Weights of a small GPT-style language model, trained from scratch on English Wikipedia.
Size: 8 layers, width 64, 2 heads of 32 (1 for keys and values), MLP 192 SwiGLU, vocabulary 512, 0.433M parameters.
Architecture: RMSNorm before each block, rotary positions, biases, normalized queries and keys, capped logits.
Training: a variant of Muon for these matrices, 12989 steps.
Each number is 50 + 15 x the weight over its row's rms, rounded and kept within 0 to 99. Layers, rows and columns count from 0. The size before them is the row's rms in percent of the matrix's.

# layer 4 MLP down, 64x192, rms 0.193, rows 51-63, columns 64-127
094:23 50 42 33 16 43 63 45 58 32 39 43 65 57 53 29 81 30 61 53 32 57 51 55 50 54 44 40 63 29 31 46 42 73 65 54 50 61 34 40 47 50 52 43 51 40 66 75 39 59 38 33 56 54 18 49 50 59 72 45 32 47 39 02
095:34 55 31 59 66 52 35 18 44 69 60 55 46 17 77 23 40 79 34 42 51 66 61 48 49 83 32 71 20 48 67 47 56 35 67 61 48 55 51 57 61 63 48 36 23 46 34 64 55 86 64 51 27 47 69 58 47 32 51 58 44 60 56 45
089:42 63 41 32 42 73 47 57 46 21 52 23 60 39 61 43 45 56 32 33 60 62 61 59 19 73 46 38 61 34 35 21 61 59 36 66 63 31 57 47 44 56 40 37 46 62 45 54 39 48 77 43 81 42 35 65 47 40 58 40 55 64 58 55
099:42 56 50 56 69 34 41 58 44 35 57 48 66 46 66 31 59 69 59 46 45 72 37 66 50 52 58 72 21 40 69 49 59 61 69 46 62 35 64 66 72 67 84 57 64 52 58 63 68 53 52 47 49 74 68 39 78 68 69 36 61 38 39 35
104:49 57 52 50 47 58 57 43 44 33 60 63 29 71 72 17 53 67 76 44 29 44 45 63 59 54 50 70 50 68 49 49 76 58 40 45 34 51 44 40 60 66 57 79 47 55 60 26 62 20 59 15 39 45 49 55 24 53 42 41 29 51 36 64
097:59 72 80 15 54 53 18 63 44 57 32 87 31 53 58 48 85 62 54 83 38 72 35 25 53 48 66 50 48 32 53 47 51 46 42 58 51 71 52 60 74 35 39 38 60 53 64 55 55 43 81 42 48 71 71 34 64 48 62 68 62 74 49 87
094:25 43 68 44 48 40 48 84 15 40 42 60 65 71 57 38 39 34 55 34 33 51 37 50 78 47 33 47 35 60 64 48 43 55 25 45 33 34 50 79 46 61 51 49 45 62 44 40 59 54 52 60 38 55 76 72 46 41 54 93 39 31 45 60
098:29 41 51 55 51 22 61 57 63 62 54 67 83 35 58 70 33 41 37 63 36 47 35 49 40 52 42 47 56 88 52 44 50 56 61 30 64 57 50 43 53 63 32 53 60 64 69 38 15 34 60 34 65 58 43 57 64 52 67 70 64 57 72 57
094:33 56 41 48 45 43 61 52 51 45 56 48 42 59 74 51 34 51 48 39 38 56 63 39 42 51 44 71 47 48 60 44 67 70 79 49 51 62 26 31 38 27 39 32 57 09 73 69 61 72 60 44 16 44 39 70 44 58 55 39 55 46 35 56
100:71 43 68 59 17 40 34 32 61 79 31 47 34 54 48 55 43 40 24 51 28 44 58 44 34 34 53 71 44 33 56 50 56 55 67 64 46 29 59 42 50 65 39 55 79 71 51 52 45 58 43 27 54 42 36 34 73 35 99 43 41 23 37 44
088:56 40 56 66 54 48 59 30 74 41 47 41 41 57 67 61 32 34 33 20 36 34 43 59 32 53 30 32 36 46 58 84 41 48 34 31 49 28 38 50 60 48 52 60 22 56 51 76 39 31 80 31 79 47 72 14 22 47 29 63 60 33 36 55
097:45 37 30 58 24 45 44 57 46 65 67 52 44 21 23 67 59 56 42 49 50 53 43 22 56 42 60 47 43 72 38 44 33 28 36 66 58 36 52 57 66 48 64 40 24 65 63 67 51 67 50 63 41 55 67 53 38 39 39 42 59 59 45 53
098:72 52 57 70 56 59 28 58 32 60 46 57 54 63 65 58 56 46 78 21 47 65 69 51 47 37 28 36 36 47 58 46 46 58 52 26 54 32 53 44 39 62 36 61 77 57 46 33 41 32 71 57 48 69 46 36 55 56 57 28 52 61 74 40